From a checkpoint of a small transformer trained on Wikipedia: untied embeddings, a variant of SOAP for these matrices.
Each number is 128 + 32 x the weight over its row's rms, rounded and kept within 0 to 255. Layers, rows and columns count from 0. Numbers have three digits each. The size before them is the row's rms in percent of the matrix's.

# down: layer 4 MLP down (transposed), 448x160, rms 0.0757, rows 311-339, columns 0-159
# gate: layer 4 MLP gate, 448x160, rms 0.0761, rows 312-339, columns 0-159
# up: layer 4 MLP up, 448x160, rms 0.0755, rows 312-339, columns 0-159
down311 093:119106176135110177136153109153128136122137126141107153130102113153147184157136135092134105080149097104121121120074044149140182169164089145097074139152159175093149197125145160068130132191056120087098161130117138138107123072103117198042091126073120141134083149134124148213156158123166128092117109163192164111168130120152126108135144095119122149104149140092103105120104165104139153138115160089112187156168103105164141099142103103128132131181100120056095098184081167115148163065116135
gate312 093:101160125083143117135166093126120147082079140142125160152155126225143184196090170137104125152135118109155103130140111154113081157146132105110070111172119101122180122122118149187136113070049128145152097171123090130109084143119078115166094134121146165096124120093174143091146097079123187150146101144066121102123098110176146100143144099089142164098158170121160190128136078138133195174198121188128122120127088076191174072150141100144139083117130133139123136143147060136163167114158134
up312 103:133149160138160162113049191113133125181136104146137059128121083049152071080111152120129138121116158145108104085109156104083129086115074114153123079060124148196096160123130117069138097165179154085103162097185153117154124101179171144108169159137148090124133190148051105162182136145160133117116153116185133129125163128111097134124089160109141134081135094124099104134089148101088097113111181089180092156167170151112086145131160121129127104121135084128155147110107199164134082137118084
down312 102:181204122173109150058103128069176124171123121141141112127118143109136099065146148145168118129060087138138121122108123054084083089119145127121027089124137111203133124092110148060106099069186104118109127124166142103134132090153137098181162126103154129120127183121115099143147165111150127105137134133147173098147162113177098097133114123099185167060127071162102107101104126139176116121169154157150125149137120122138109138144131092100102089132134118124176143060047133120119188096099082
gate313 099:136112103139150067090094108091079111129113117164163114156087178217132072136084146137107136162155147191141180178077149153127116067127104134103185167104146101133092122096074178073147184087113157139063111094144146172059127159118113165135146127124114107151175161121150128079105118129119201113098127148180092118139109113190151150128050131185113123099162163123155063108113144121173150127166103093114067121147152087138133090115155107137143118083156149155165154136125111153105112109100089
up313 096:093182125165162194151090184148136157140104159093046187117107132034148122119093037129148103166117169055086101127194151183133142141094161118147108177132134163171138151112152142144051092092165134132141133154132127047138129190150141113081132161107100131144202081112120144130128121138155117119107104140122133142107074148131137096137130158162118114130088130088170137156155129183084102163165115124140154136068100116115117129111106126134111153123107136105138112195172105105115082189117118
down313 101:153165154095152178141082091083133126103136153134101131146110171107163065193143156103129096141083136143121153146141106174148187148102125080121079199111163176165078091111156149094100156122132201129082143124107121104140129191072118108171104141096084104091169122089165121148109088108133132093120115142174151154133095085116162136131159152158112132110129116171147132097100174119189119116237084106092118140084161100127128140174136158134138146064183174106089146206125151153091105146138093
gate314 102:085083104105148197136180097151164116077133149106178160108130183105099119140162176101085100114133150107131182145120197144132168193131095133137127141151146096078091066158103106153133139090165154144203121148111138094197141128091162131121127115176095135134091168193116125153145179145123165111137176120083161089081152139114131157202086180107149133058145107161113159137140084121156138092168131095150168134093157108051153166145084120103122081150104135100133100146097071091153122142124103
up314 087:130103114090134182130147162102158102186136124078086047081140119154108155061135126164147099154078141077127092160130094083092076118149138156166123135106064179098176158153181115140147110166107119079103129156092179137134141151114171174109167108093148097114153140070128128084144172102151140160117148131184095077091072140072092183091151130133141099180117142169100109131159063151125159123147093113174137108176119112153098157069116127142128148123127141187069143164075112180120105105139156
down314 104:109059128098178195156126114133177109145127130079169105107182157150103169073117145150061084132131195115143158165103208110129147164119077089157121156155105123129206075152125140150138126112109140116140097160145144107184149123151175129140104124137138123090055139130157135135130142089089184122131144087153132109093106123128164129135137152165184106061124066223161147142201100139087121093144147122140093143146160136121101114162150142140080086108109144115101104130084107112186162164072167
gate315 099:182150080176151147138136149122083028139147156124144082081180128119135168105125139155127155125085141151158166188176125149093083136078171123151109176113150108132184157089182157120121108097122158153137095091170119100125135129127076120175090136135055088127102115084162093169118127109116110117074159104116114119103191150116136215116161113127105157107143096054104102140130159111145114125107113094148172190181085135121116173138139111097165166144132202142120153203131115126101109109131066
up315 095:111174146119089164135090129139158148170107080153109106103094126128114094169125124156119155132143129194156045090131119074178092154144121152086081059135116123140050096173128135123115132196079050117166173159153144139072154100141155139061173134117146152117153156123165129141191170105129164136175119156168190163087164113133095107136119116113137123086180179154118112115170098111132094097186152120144128175085148109124078114172123109133067108134145120105108111160140173175162081146154085
down315 098:125185031134170144128109160150121064136104060086093106097127111113130212107108109116135126131121157141158152140103161107160092121160147056127073114139152137123137106158152178126145147159153125097130135149222218171089168093141165064123137168098080123115116104128176124121112124103111072121112103119082107221083145145125100141123133087126152122076165115125148134104154156074136101085070154087150170135106103095098105110140098133113117119119162135055122147163163110127127090092104140
gate316 088:137153189156135183114114119108139159159090149132121055117129152104061138140085135133177139061090119140113139108134130139157133098088138117131106169135121190144185113128127094087143096167132093101079117097146159127142070220179170159192162123173117097125103178154151124161086121161094152193152112195148140107107105144116178101195189127107129109146195164134142077111151139124115128073112088147120136110163143155138072073106127082105131087137107113180097120117123082107129067099165125
up316 096:186085131066158112138120133143137125135158090148169181116159184116144135106108082078127104144057088157120150164118137127104187119154168156199168144119154165148142119141132095093182117144152123170092092146105130153099097113169121074111171064088110072113167152097131077166095084132086132158187111158126164177149200137114061134138145151113181122137150120175140092122151177108101160150102119119143081091156145130181157117121104127048096124116131100159184066119137106175103092112162122
down316 092:113121137145090109129135119137093083141119174085134074087150109149147154143196131161161131223184119136132107091066141131110093162103104091072125106112121057119081117100131172092071129066119177133144142181172157083130117151074136164117105186091122111161118120141122131079149176138142168087056153130095115086181081106115163134129135100090110125183110183148086151182154082128204112101123134094118121097084135127135144135100124135155181152110164164141108162099119153105139157132079075
gate317 111:116157115150147107132175110128113139152142099162105144141112144121133104134127134103119149138184092122160142146105107097130126122117123179105159144033058123186156128144098205104162179081088150062167130177191111168079037141155160046151164123096142141118100181145163086149125110142149148134127164142133105166142152186115123113110100163127045120132180189152111126143172103077142113182114098150102078102114181122140098133088130122141066132080101122088123063146113116142145112137166116
up317 104:152096082117126092100134087109112116119124084129179143155095148161075141166203144062118147113136140154124068137107085134116171178146045186090176185132145160123078152086151069107174108126124087111175123088127101146175104167139145143134108139165137138150093119089092173127088137134117129137091181072131199147113105086106111125162137091184111162165111063153185129133145138105122141087170120122137092094082152104112094099175153130105064137144064123094190127086117116083115139132140132
down317 105:109103092181142096112090174157083167184142128107123080100138148187088157089161122123123088104062130156147116158137094107158164128145182135134111216130098157123122152092168172120131130109128166134120081168176111098120122138161099131128085052180119128102169159083148228164109100136160128103117117121136078119143146083098149118075121105142166083122148117112118130178110094150087126123094115116076165092099144071138105079145147106127105080081089101153186105147165173100171158178089092
gate318 108:126155119111162128137138123073165148132130118144151136163128136152151057120143126111175149141156140138166120199157170080134142159140088112107158055134121135170138139141090159114128074185131136173080105128097108140082141115086092090092128178108123145058182145151163074110133122114049125077146076134134124130138177144119157067128137140140153124150108160106112162154169078121108089149132143076038122065062102162132176170061111194145094132148142113168167063130137123140087159102143101
up318 097:119131135146130102125104135094184155115158131131131133179135128148093086102127091142164162140173128123127097180151173062183129187189092098139142086113117122160163069114125161115144089149155082172099103143114104158036139123089137121083119096124112170055168169134188101077090166098104082128148071154144167102114162140131151073106091122154157133160134176126126178118152134162096097152109142117071154088074052176123130155094110182113121147148147125143171052122168116125154125078135113
down318 104:108067144163093137094129139149131152183148161134149136081136110134080100152138137139081128150155105154117165073141166157102133072103163116146115192102151112122116173106151164130103176095133092168171113083112058130131114158137181118179168107155089080170149105086122121126153090130185068132112133182137160148162102149147147162112085163161093100129184107119180127101097149134177171067139121165108146182154196116100101158166191098126124124094133167146143149099088089146230111157157147
gate319 102:119131116147150161150105082102135120151123137169147136132129144122080227139126031189074154060182160158127099091100083087114089108117135105119179145092138103138173129155137153094132083114116098143184162140100086120119143089141205132126111083111140113102126115151169115111086144097168141167176155150136116161192114148105113178127160136134172110123110135156171148157125159156091061134120128085135076082148174133143069096098069115069182138104117140163168092145146112151138166076110082
up319 104:145121111181102080172127114100102141086116146115115163099086133112149085161157170092175123168130180139142146121135172151179161169140099117124093126127087103129097131114097174155141152090119191119098161101120143099086134177140079116125137124131119118112128157086158201168134157109129077124065142099109112108080152097109138135201107164164138082108077095011045122111160144137175170108122077087143152116092075156087187099123115120129122135078111115093104145167057137137107096139120161
down319 101:173156091081178152117129098106131124131123092187146150111172182172089182132171100184105151084107084111052076115119122178083133093112130130134182128150147128164102125104123146119126139123150089148169145138069100169147153106117196131152118083084191159112126119162116062091117106105106088177156152143186128190121093136099085159043154094124158121101147101140143136181172165116099092129118154121119142141141183124130129159097113126116132180089152198139123055107170093164143161119106129
gate320 110:124159156109124160087169116117218109152124137090165140149170105114148138095194101116124101154120082157128119093117149106166073243138091113128121136135076129166118169065130120084185153133106126119105205138109107131148206137139121141127166105136058128076170108173127156104097155125130137130172144107099036215124112120144173184168120155150134139112113081083155137145117140090163152162172136151153098155104104106104125110106126137106174078127144134149166106144128074106173139143109104
up320 097:146119159116150134055124155142127060137166112125125128132140117144135123135155135119098109143078111153146149079095076178149130109123138152176104116113108171163134165121138127138153185172161151087168123076147141127145126161109157087099111095146190134129143133120058073148144157075100172125125189139104162126144206071094062154086104147134098143163152176078128112112082181153173110119158151072190110075129139206115102117177088140165141117106076145230104134114087113143112110149146144
down320 104:137145140154118115200156136170163127119135131126157100139091110128128165107114087127127086124108087177108096152081156149128171074127098169072109128113144070100019200105081152154084150093183153168130137118145139126087162183147113105129187151161147170165126163110157157150189154121131163114141139170144141120146114106088199207154135116117143192153098168126150153104094092150111165121155067132130099086167142098137105169089144114122096089108074141102111106126125182167115156092087080
gate321 100:126108111161193195085156151097121119203138124124086170127136113094132121148112140155110129104096169191148082114155162185155165142072140120127143134084143135098159071135123149114170105137132109106210114144127140138117128117088134211178091128157150073140144121127100160132143156072064145090090128165159160143221119066188132149127147153149134171076137168105164179135094141106052151119093104162149184131160129129116107107064113083155115119132093140160120097146106106149172092112117104
up321 098:112140170111116160182097080108085162133081111144126143167151158151090124101042149135139119136130112102124138159091122061175066122078119151136143205175102136123073155128101124150068162085095111132158109169158074097138140135198063098099182106100150160046131083139152142112110156134166145079181134151154096137147116075144151095204078114093165080101127106095088189110140134085119134147113136122160138150113147082121143090129101137100126159062146152120143134163146126153175172129134128
down321 101:100135079166147166132100102141151122086120085157084177144121135059097140107085050164089134115154056129085100119156159146094173116090169205179111150098081133109124071144101178103134131059192139111162148132092112151129183154132106166108055061164116135127119136145153141116118127096140097076119201089108131103111113100209124117170161162119126099137095174119165170153153136067086123110102109111151096127103124130183143105139097069143145149114130138139147133161148135132140082119140074
gate322 085:112143146130137135106160078149157166106121110175163137063144121177109111119120085227158104101104089164152113174147076107144087123105162159087105130102103137168152143142106171175070137149125130082174143131175151133127068139156081170140087094151043085090120116099203140158127099124109131141114185152145159127163107118124120084125147154113210122183189149126163117091153207124073120150117126110131109144110085134155144181132093076076132146129099140169125136111146094133139113200159119
up322 095:100128084216163150156147134081135118116099137128125117132091087124104122135112119173148127171089115076128082149199119127140150115092114085081093040084105153168135183164147185153152115153108161106108116140109164120131139080070138140149127118120124114113120123063137080143134100146129092167117099123135132146134123138120098084124115147144116151093120169062130182124116131145074159177129149166161144121099128084157057156185210069109074107159172146133089101100110192119190137179079092
down322 089:086149171162182135131143137090162128092128063113131122078123142160127125114105122129142078137196075075184161130111110132148082076133101110173098146170160122141178118083085137117045155140113094088124143135157132111140079105154115104134129171113048156124158159073125080111129093106132173101149076198131089102130128146148124148110158062157128133112171167124126130126147108143077132149145092080175139122156084183088157122172093085194121156139155158116110188127059138138177095173103120
gate323 090:136097105144117098082137099141128145131124117147159075095190201163134098139152101120039141134149140139170173123055150210175130159115108166141137125117141155073074108084163120127109079130109148153114130117153161145123180180100142133091174064102108151111120180124093115138158205130102165181094126101116085107092124106087129113135112128081117140132122170109179110151125133124148188080128134117126150096097111138167163118082069123149057097151062111141138140150107137231142122096156122
up323 104:107100109110092129132128175134126121113133137137059171124108120100217129134141119164126101130106143106183088140162119090126156144139141171145107133143219118099145195136169127118112167092104158163123144166144150194107121120101150116168153121109122083092104129081168114091090185090143168120173143106118138123163145096098153139129200089138112113121139074161161138183132155089109165112086162131093152136160177106111184108113131165085167092139178054154090139048205126059101137159163110
down323 096:118152148151073037124127139149154106151115101116132155204103090127128098070097137168175154124101122105087062084117158123167081140108110139129140102096130083086128119142133109155109087110214099159147112095102103108125150179140107157141090080109129157167135083153118151085170140090139128092116143136181174114116131152108118099170134170154127145137098096142151122127131130081098074079163129148121097099133107124200140191112147144189164062083068113150164077192162082142165171140082163
gate324 099:129149082080136108135125090115111134070123136072132100121177135170143153164119127074116128159111165140109124110127163155114047093072059051092145124099104142141104185124121153194108172154100123169139114085144130096115159205099070124152164116168147190106154115139179155106128087108129098105108115122091127100107122084150073103092118133086141134146148166104154046105090160066099089131127134150126146185091142150129148077115098092101121089131104136158160178191119141100191149126123184
up324 099:085152139107148126139079131123122103059144131107112176061170155099120099073121145142147146148069118197118119126170121134149079127088124086131127145161128096176065132136085140201163121170100117155119136032152120121090105147138089099159080160141137134135110091109170135196067112156171186106126163113084157151095157145107142160066105087047159100162131134121065085125079109111115079114107167075125144113100157131111095162167127162117151137112132164135126164107186152117100128181113132
down324 098:196089119166116159145177126147103146155136172150082162125100108103102128121155170150091123047180087119168150085131156198166068145094115130146140141123127106161177176111139138094174128163111098194155155123117103070114119136149220084096078141129065140155144094116106152127099100155055106129128091148128129125115131144147085071106072104105190135131141125134150093172094106119100127133086156117121120156116153104146159067185142121133164120115165114123150139188167062154119092201138133
gate325 101:059128116105100120169093109124125095156069170156141155083159189140170176153129126119122082160083150136079098156189134128073136113097188104128136103129089106105109139153117141165165066117097163159139136156134086085155064095152091162115132120174132097248101152096097149177157166116112085138088115153114135148097145095194135142124136171137130133123116128146123093163156103199117116169121097105106082097163087089117109117127117080044177082110109139137093136097155139145126122097091094
up325 095:126151137154204175155146129126111135151109088072046162156107138094081048141148166122093130132128127128123152164115111105180155121169139108124161161075116140142113122149116178105125142127119184094134163091193201089158171116201082085206132133069110127110124136119193150118092083101132173068140171126164097145117159102086177147157096101158108107036139129153165147151094164102114100140172064180161146131116122174127139122109115132140073144153122112136115120130112101108174129128144112
down325 097:068100160132155116146147129073145124148116163132085172140117221142101151142158152142093109177105096145113042119123117126155150044128162119143183153064133114138124153113141203130125088124106209094151146156168133093149108146160099099142089179155168075211101149147128114147124140131109162087142141102135159055100150119119155116149194096128151141104134149134133160141086129156147172157147099126159196126138053118120182152105085094094145129171104090160117116159117185122118093098148126
gate326 099:144084124115173120151148149135121079135056126166126155134142117158150138160132146075156103138097127127117114078126171064112080123160071127111204137141127185117143101186100137102134121051074124136171085110081210133157084146141183058144151105089116114090118135135156099178126168138103148107145089127137119108158139107139133100093093094130079110122175061073132134138168171078103130157137193143077138124091131073150150126144056140099131177101099074089178150143150106162091138141130116
up326 085:054110120139136134107099144074152163122176121126161153140141119060142116046134106150153141074104100113142150148101090107120143184118103066124120092081117106096126169085140127104096066174109098088136096134119140117133145100056166185099180166114160156156128126120142144150129127179162170099122124102154103151125166140077080134194176143094125139112126207181153175147121055188143140155083088078167168085146129159113166136174150094160123142120151145193098090117138132138120089083127141
down326 095:040055138138167150129177136147139095131048124177141169114149116147149104112147112127181091143061130112114101060145164080081108150120130084126134124138140132134165131168159134104104120037087146111114098146059183114132109107154163108096174130097103152106159173141122078165155160142118112057148068108101132119120173107136143059129128107121098130142173066105173171160127115081112124118151163091102128145099143128122137171148093181100190176104080122131136136168115136101092121075091138
gate327 096:121137139062142170101117130197111064152131086122114147135149186141143078108061187125107094106115132123089135131111120168172085114102116136176138173131127130077101135111151138167127124121140182199163140083110154139140134177202194115125125138175137126160064121184152127120127161158131127153151223076165143123128100151114146189139096165102201114112182147133122129084122082114118159151102101084081105129095084144128146119181135153144115196053107108113125121129156156143159174138098106
up327 094:167116114128147116118149150191156144159092127133099084152138156067076143104111170164146118117130092116154112144137091090148069143142148096131161089132095114092133111095132116157118100115132110093109150127122170136130070088125161143106149178103023062065178104146088164107141155105161095163150050157138106094190156104105150117045095101143154122109127055127088133099207139093135076125191110071140100177152178104122116136151104160124120118129122155087071123103103138091089160116123125
down327 086:115136138188145090174132099109118145114116114159129145151093130106144152149174119189110174116130151114113048126074117107134184108132137118125127109108194157163166113166130139120158168131131073104094135173134147159174129123062105145135095109159221115155142132062138102128121115093090190111127168162112095175079146173132133075131182155178066078177113173131099149153107180133161120139137169145162132161123150102120123127095140104141140116226143137135178089192123083067106145128168164
gate328 103:110138120095084070169134107124200133183081075160155079123181176089124126185121128122130137128140134131124107147144095080159178182161117125119091116053153138187169135150096150128097179126139156103126120225137128159125113131150163107155123120158173107093104165172134136181133145110146128105214119127101095096125144102160135068105142130114136182208077145168168143158118102112128062115178160131135113113138141115155101099107195114126156145108093139073135200119126118116150139120198142
up328 105:180154121124161073181110145109157159172083103147112085110181170095119158148108168181092087187126145126127106102064133140157132174127156090134145099076129131187095094121060139126099195056127127127118124174162102116148087096153106140150145061180123120118147185161134081172099109131095126106208093129110159119166130110203171108105139156114084199131090141120169145127113125084089054085135166108119139102074114126068140102145166135132138132122106145116124150134101147142088134148170123
down328 102:159133139103169206091135110172084134083125172082086175122092109151127123089117168079144155152119089115076162096190179165068068146114092132119100163154150127084094096134134108107123131117112067142114146077109151125172103121091132171121145136123093117122109130159142155077131091193191097186049148142148070202151126148133139136105131156119109131089140124069107126078159141113082188122112101128127143180105157140133097171124104154134054140142119058093114149144141116133064159147122144
gate329 100:093144101145152098132125100120069148137165115142119138148078126121126147170099103188158116191145065082170117106123122136158145125108124123144128185130121084195121099158112182215128096077082175112141142114168142114117123147097183126165177069067081125105163100098168115074114110115142153114076138113132141132154168096052154143151117118152093180143078134116124163144138179146160139184125123118151100145155135119073069053114109150156081136161134109186111092144084171107140103070171109
up329 100:124124119127106158109090139175170163175109120111104116140097158163119145119106070154125123159036113092108096034158115197163135134133096186067111125138055128153079140126135134175096118122173118140166099134156147130119145134040138081119147076147120121122127161085084147134143124117172083114073105117101105118113153091085145134150116151149086167110188082111166144118121144073094189164141101114125084099143144121075105055083126113126101131130107107068099120122071104182158101140096085
down329 105:085150101075142145157121184122149081173162111144152125139077188111112073175157113121163096094147078069155117104128136111079101095075117146174108184168112141152093117185077145185121097112158118160114128129147092135111090073109162137135205162057108131097133142096115157139124157131151137131125118122138133164151126061109146154208156123152134173142055136161150136133133192134134151129144125100161083196128142168121124112138148116168105128141194091120123129164065184134144188068154141
gate330 113:181139107148181116149140130159126166138165109129106108108159187115144160099122142153127101120121037138133136129132066100187062163124168105183092110137082152160125121126170094064109105118127150210145102081077140114174119139188105137183119145073109148102129107170100076123142141125161164114041143130139121122177117151086173107158116153125129139146111174180074141154141140130173118128128098099152160100106167116182107167165092141153113096112156095082194094096139101090159089114199118
up330 105:130049114134127149139152154160105077179162112176129161152121104111103120097129135125093139075104095109144126120134064156138181085110123170110143104150155149124108143106088069078116087098074096101118110126184172154115101177070135112102137127107120143149105173050129124081114152102130164130186062161126098099125095196045075150108148190114122084109183127159081094150084079113134099134103117133175160158136114127127103153165120170138154136123130081106117124158107113172132036096163102
down330 109:079111171127118147076115183101076069161104110148125206139094090107087131148077153114126170151129133104137118115120088156081150109145131138100109142046161165146107128139135108174076099102157088071108141101169125085096094090083089127106100157111126121151138169094139188102173164149116115078190119099163098138083145157175120138060133132127133127211179119114159108127094141110121131128166157138077137148186100178129112082079227125118160108147074107113121122120176151135139154138109146
gate331 095:105097101165185171167155132119204119118117088061130124138126119093183149097101166168172117116127170140183173139104113139111145149181188129092164160163106113073147139103095088153156122160120099087137084090143099038159104148173169125152120196172062096125147142146143147125138159153119131156110127177142058112180129112091118142152102102118133144084128179126096146094107106078116166141128123152113170099145187092105125089067151124117107122109161151121078075113077134121059144108093165
up331 102:100102089146151107118117123163132140100094131140146095082129159093144118115081106135091112134129100079144104100156182141153102133172091133143147133120120110172156086114161108200094110147165132068140128178145141112141157087160118103163158170096222123182113195174186101118152157089164157160093077104207148057116134124128139126141137111076113165109053153139159108124145148129065143163068150171102129082110174092135125156088172111145167146145170107117104205159132125132182173114101118
down331 106:152144140091133191120097130113118081105107170139089141065092140165154181127130137119039156148147160125124117100139219151117093102145060143112125162092097148149149118147193109136144089106184135136143103124095132134117137145142101134137120120101127105205074183095150107096125135113112161127149145092109144158167121128107139118155142108117153095117032144131120137109105144134082159152121161088089029130169103175087143187100143158135131159128152104144073185152185110128196103158058161
gate332 103:095132055108115172092055118148109100122108129135116183140135071112121142153175075166125106125119161079097049146160076158187178086130110089120128138092150119112166169103114093169100126177079065163162040124147094157139161146131118141112136146152117164125101088076104078142107135078083087101157087132126154157114141167110157138099110115144128168085073133108148166106143078125115074184087165164091134151090150154112121168142152161140124171151133147119084105123175167123099166159098169
up332 108:089119167124074072180095136142136172181130174157112103138099134142131152109123130074171146113131158138148133162189190118061146133167172178098141125174141158102105124155134137119151114110126150144025084153135179135159168155157090081164128095138102138148156180147154178181184086113088144085090136147107136088048140169112124097114130128087104161142137167094082091123127132096112150041160095143112165125115162148126193135116128092084155125110137074113150138095101098099126088145180133
down332 108:117159116102086096094108104120154098055069110162164091143143132115109116140177139178158132081075189169166157203171160125065104100146178129093086067155131136104154107175184070142156137078146161107096181106117143088104110140061091128166111087067120125134098133164103133129101111161161137138083158102097095079115117086152161165162116163099130143117168110111126094194111154111142181085154093147096124131155137122112162093157094124127139128102168094145129120109159155087208156162148141
gate333 100:134087136109078089107120099137076122090046147128107134185162162140162135128146117170132155065152138109141081126154138122074139128096102167131138115095207112137187100136121101128129073167134161141073098135120081140115143145153108171120159120130155069154143136095115205151178094097128155073103112156147152125114125127086150188183175136133160129109075144047112129103127128126111179069138153137131148131121159093123056175128132168065113148150092147164129094148093174116208078090130103
up333 103:090185139183103109218188124148083082136131118086141136114143146112117146182092161146111117083130108095118086197147117122140172161120188125129112122165166119108109141125129177137145077111090089113116146138086139160141067162130112149123086125085109086124144173156138118106107109141219169140136212201152067165103093113109132140118125151121185174184121145145096145136103155096125115156091150080131112064136093126142073090107101165117115172173099102157085124133103164128123172192109141
down333 101:113135134153172116104118113114135136185122154099119122191157107130089138110132130039145102166128192086115115127099138109109134120093133109134141135126087095118132200184074112136213125161095151102180217080079138089131123128104134123144118119112167126053118161152208107142105136173124155160209093142156118155144134141147184161105121151082110140131112151151140114124095109098143167143152170099094160099089134123157127142135143141177154118148106180132172189111180023105168135160137131
gate334 115:169127128131149171132179072093121191110130099151125133130123107131139128117052099172131094148120148140160133088144111136137104156164176071155134120180117115103123128140146141162129148095094086105113139149144155090169106059091149145187135152116117158164149137163140072156142122129139155152052057147102134190124019147110148093151096123065152167102083131195147176126090135130091145195085122073095142136180066085149067155149129125115113113159102113104179136150123105149118161110075133
up334 108:159110179141133160116181149109147127098090088105099118086135130117117108104120131164149096151156117128167089071135153123092161131145188112163179142158091198078122143104135168181152148105125114020093156135146190045177091102113165128164094124125091108167118155115109076116089137150133167090124105142071141177070078117133159058190119137067186105156113144167090089113090096101133183172093095098132141107185140108132131125152133104094103117117139108092145119120135109148114139149099170
down334 105:115140155109178134144124158149068105052095152127091106112133131087076120112112062100133221138155130087143076132162146145091171100152126107097162125129141155122124120088141088126162128144193139122087138165110148089183124161138085141081197112139109119122060106141124150091096118127141146173147145120087078131069138096105105140131121095102141145111121124126119073127126119074061187112152060137136139120182156162105105204175129182113144108082080134140087156152183083071165120139163091
gate335 101:143170132129125158080104106129130102078103112129171208134129025199149167085111197196114114113171069110101129179089116092111150067121116120143153111121121130122129182145158148119110126100126124132144140138103143145153125074101141166161139138106096108078158109160122147189119162147086147123103098137097078158135155109151157137112171136117075101176179074150098160154143112117141118141082144183080134167154095081094104114147173103114129144165134089129133055108141161168073200138076093
up335 103:106139105136088094131157129149157159158128133099073121053136113100096129109157096113136089179135169174153102086199126125095103163046064135137122112114150103104191119171124081075173140107110126106168105102146117053142134173158138131147131134130121111090059132077178167091121160133156066085137086118176108087067099175104142126088120114092092140144140168123171156163065182118141109121123140167129118141125088209206131127135100122084135107107121091158139116139181122123169131122150162
down335 106:085168130132100064090121106144090086110139135111107126080156155146152165111146103113084147120147161146156103095128170174137079096080091101082112095120152084105130160097158122100154136102159141097158056112134124098194128110143110106150132115120123147095158185163202105054095139071075106071116086133128097076076084137144113130122175097123148126141172093096142149117081152120136135048083129109130134159099071133143091145131149122107177071175068130148121055147183082165123155141140089
gate336 093:127099132079175142124162138119147135124191198135122103144131073096146116160122093138122143123142105107150140163154077068124195115086153148127079155082119115146191135164097090128096161169136101100097107146106145072165071151126087122127128071136162146125127104119138149142125072047164119115234156102127130114146174071136102072090090129079130138138130125135115157172063095082117121135133124120079125114142161098168171087208157136206100074122149119129091106114126110083083139117145110
up336 106:121096143169080119136112122119123158134151153142131134129183115124137132170088098156079195147101120150148148131135096176148126135146145143106101124105207090142194087143119079155124140045137086148134115134087083061096158098143181141106139098147133182145161094186123129146140116098067161067089098101142217141147131091123149159169175188133100102122137129151157115090177145105138183149122169051107185151112131109145098132106068119129120111135162161142087141124155129181084077131124054
down336 094:157126125092084148138107083062079072159145112127061150112127113144088079063111134139162083110169105130133113134086136134076122137164141119129181115171100166120112178064130146121155142137128201121138088120122145172124115185151101097119108210139142128093123122136099131086171128093164128198100095104055112141133072140119094115130106097104130131146092143165137087169137174182090040121135130165162100117123119077141105135101127124161121076180102132135188141122078160068142113118115200
gate337 098:083127148123085158190112149137113151196148196169097063165110123175132099179132139085143089132146196091060149152137136145075092155101120087139117081119148105154152154158045157080164118150160145066072110204167147124096138142150105164127123097148114113120129121135150139204175082158106158115124123127135118129134097121137142065126160156142137114099155163116174140197154084167095125142124147158123115110129155092108144102065160097196119115097101142094161084120139114114146079164171095
up337 105:122157065161160141135165113109122173126103179126092115149146130143105133126081088083159127150156202114144182122146123091063081145075172119129116097102101116132174118158143106098147126183134210033108157181207106115151130160121146116107109156119128149104073087100139086116124114137143094138120170167180134091127103129086125107134160090119169137174110126105166147148111063119167105158161096144136076108146077050127099157095122143147144128180086155067156098110134158159164099157180109
down337 102:135130160087145152119193088093090125133109124093167082062141129145158118123152141099101141089132178110136159115110165122107132163152214160109079087087127120140132172138162146094140140176137147142097138074176186194128152139095130108098157145146149130101154103121088139137103170076135120157103122169157148190126100105073115197156084145107144161110054115118102129092181138110115112161121148155133070151156153079086060124182172127150099111136111105152052106142106091167164147142189068
gate338 099:112049157160093093105068107134119168130110135163136104168137163098150148097098137132152075122151161143132118129142184055118121140153077163038167095085194116114129169119133093154146107085129086125147147105114098135122136057138118114067150146116104150143092078090088123126154058100098081113140095109145159108146119125181153163138112095127162128117101126121151069177125169126098199150137124174090092187137094095099120184102133144157116139125094139048119063107176124177152093115102116
up338 100:106106120071171186162133100124121130109080092113092100110131119120179152184163145104110121133123107141155112121077151087115106142082111111145086189167145136121126115107070149155140129047170075129156173136180132169198082115071101141138131079102132207141092108132124118130147117116098182174157105084159124170098134117198145136135133177072154087131172081126190133127148115127143138099113152152187098071138130181091080173151140118104194126079142142161129093134123126154057141158111106
down338 108:119139150038136200121122156168119126157160181147124125181130078115137096145180134131122124098137091160153164145142146065131144141115149146130101187140116084185139096048069128177129137100223077127113185184141115134158103133061169121095159101115121117127088124127127110099108140112081166172114131147159043104117194132110125187111134149083151095110187140092208122126125092168156137112123167121174184115120136154093121122146125113121140154135096138169126119167106127139077163164131123
gate339 095:091114135058140167080086117187129105122164146089151146096151139147199099096161139154146106115128093083124099110143156082151142176159126159087125112156124121148116169111177102111141075163144153073115088111130118158131164083125089106066105086085134199090078141103117140183133093106144106107144071143152128181131144096126171145133154168117110100107099125116183087102111104118121161129161117174092162065147165162172143166177095074130203129131134131100145050121130165162141125036122151
up339 109:102120127076077176077200101141170164120133127147158107154184175105140107103163069134180151090106130120114108090113140067203188129167144146095123182103115168122130154153124082116150077129144109128209198148124118130076122105095132136105069086092154141118122189155142058152091156096110060189156127129085159114130121121162180161085185120104155133087120116155090140106157134135079140116110134165134136151121168110140111095129100165096158138112172112166121118144096138123134204106134092
down339 100:111134118076078189102199165126127169123150065155180150124110166136098152143147127161177168065119092093121145107142129077199188094156132172096136160101120201066136118189127104120148081116159110119137187157111106175143118131116129145113074114184146093111156153159159091148133159057110074167149120109107144136132080145160116148091150106107160166080175138116142138089151153117118124159130134163142170162091183141118079112114116150110120140092219148155110140112132116114051167119122124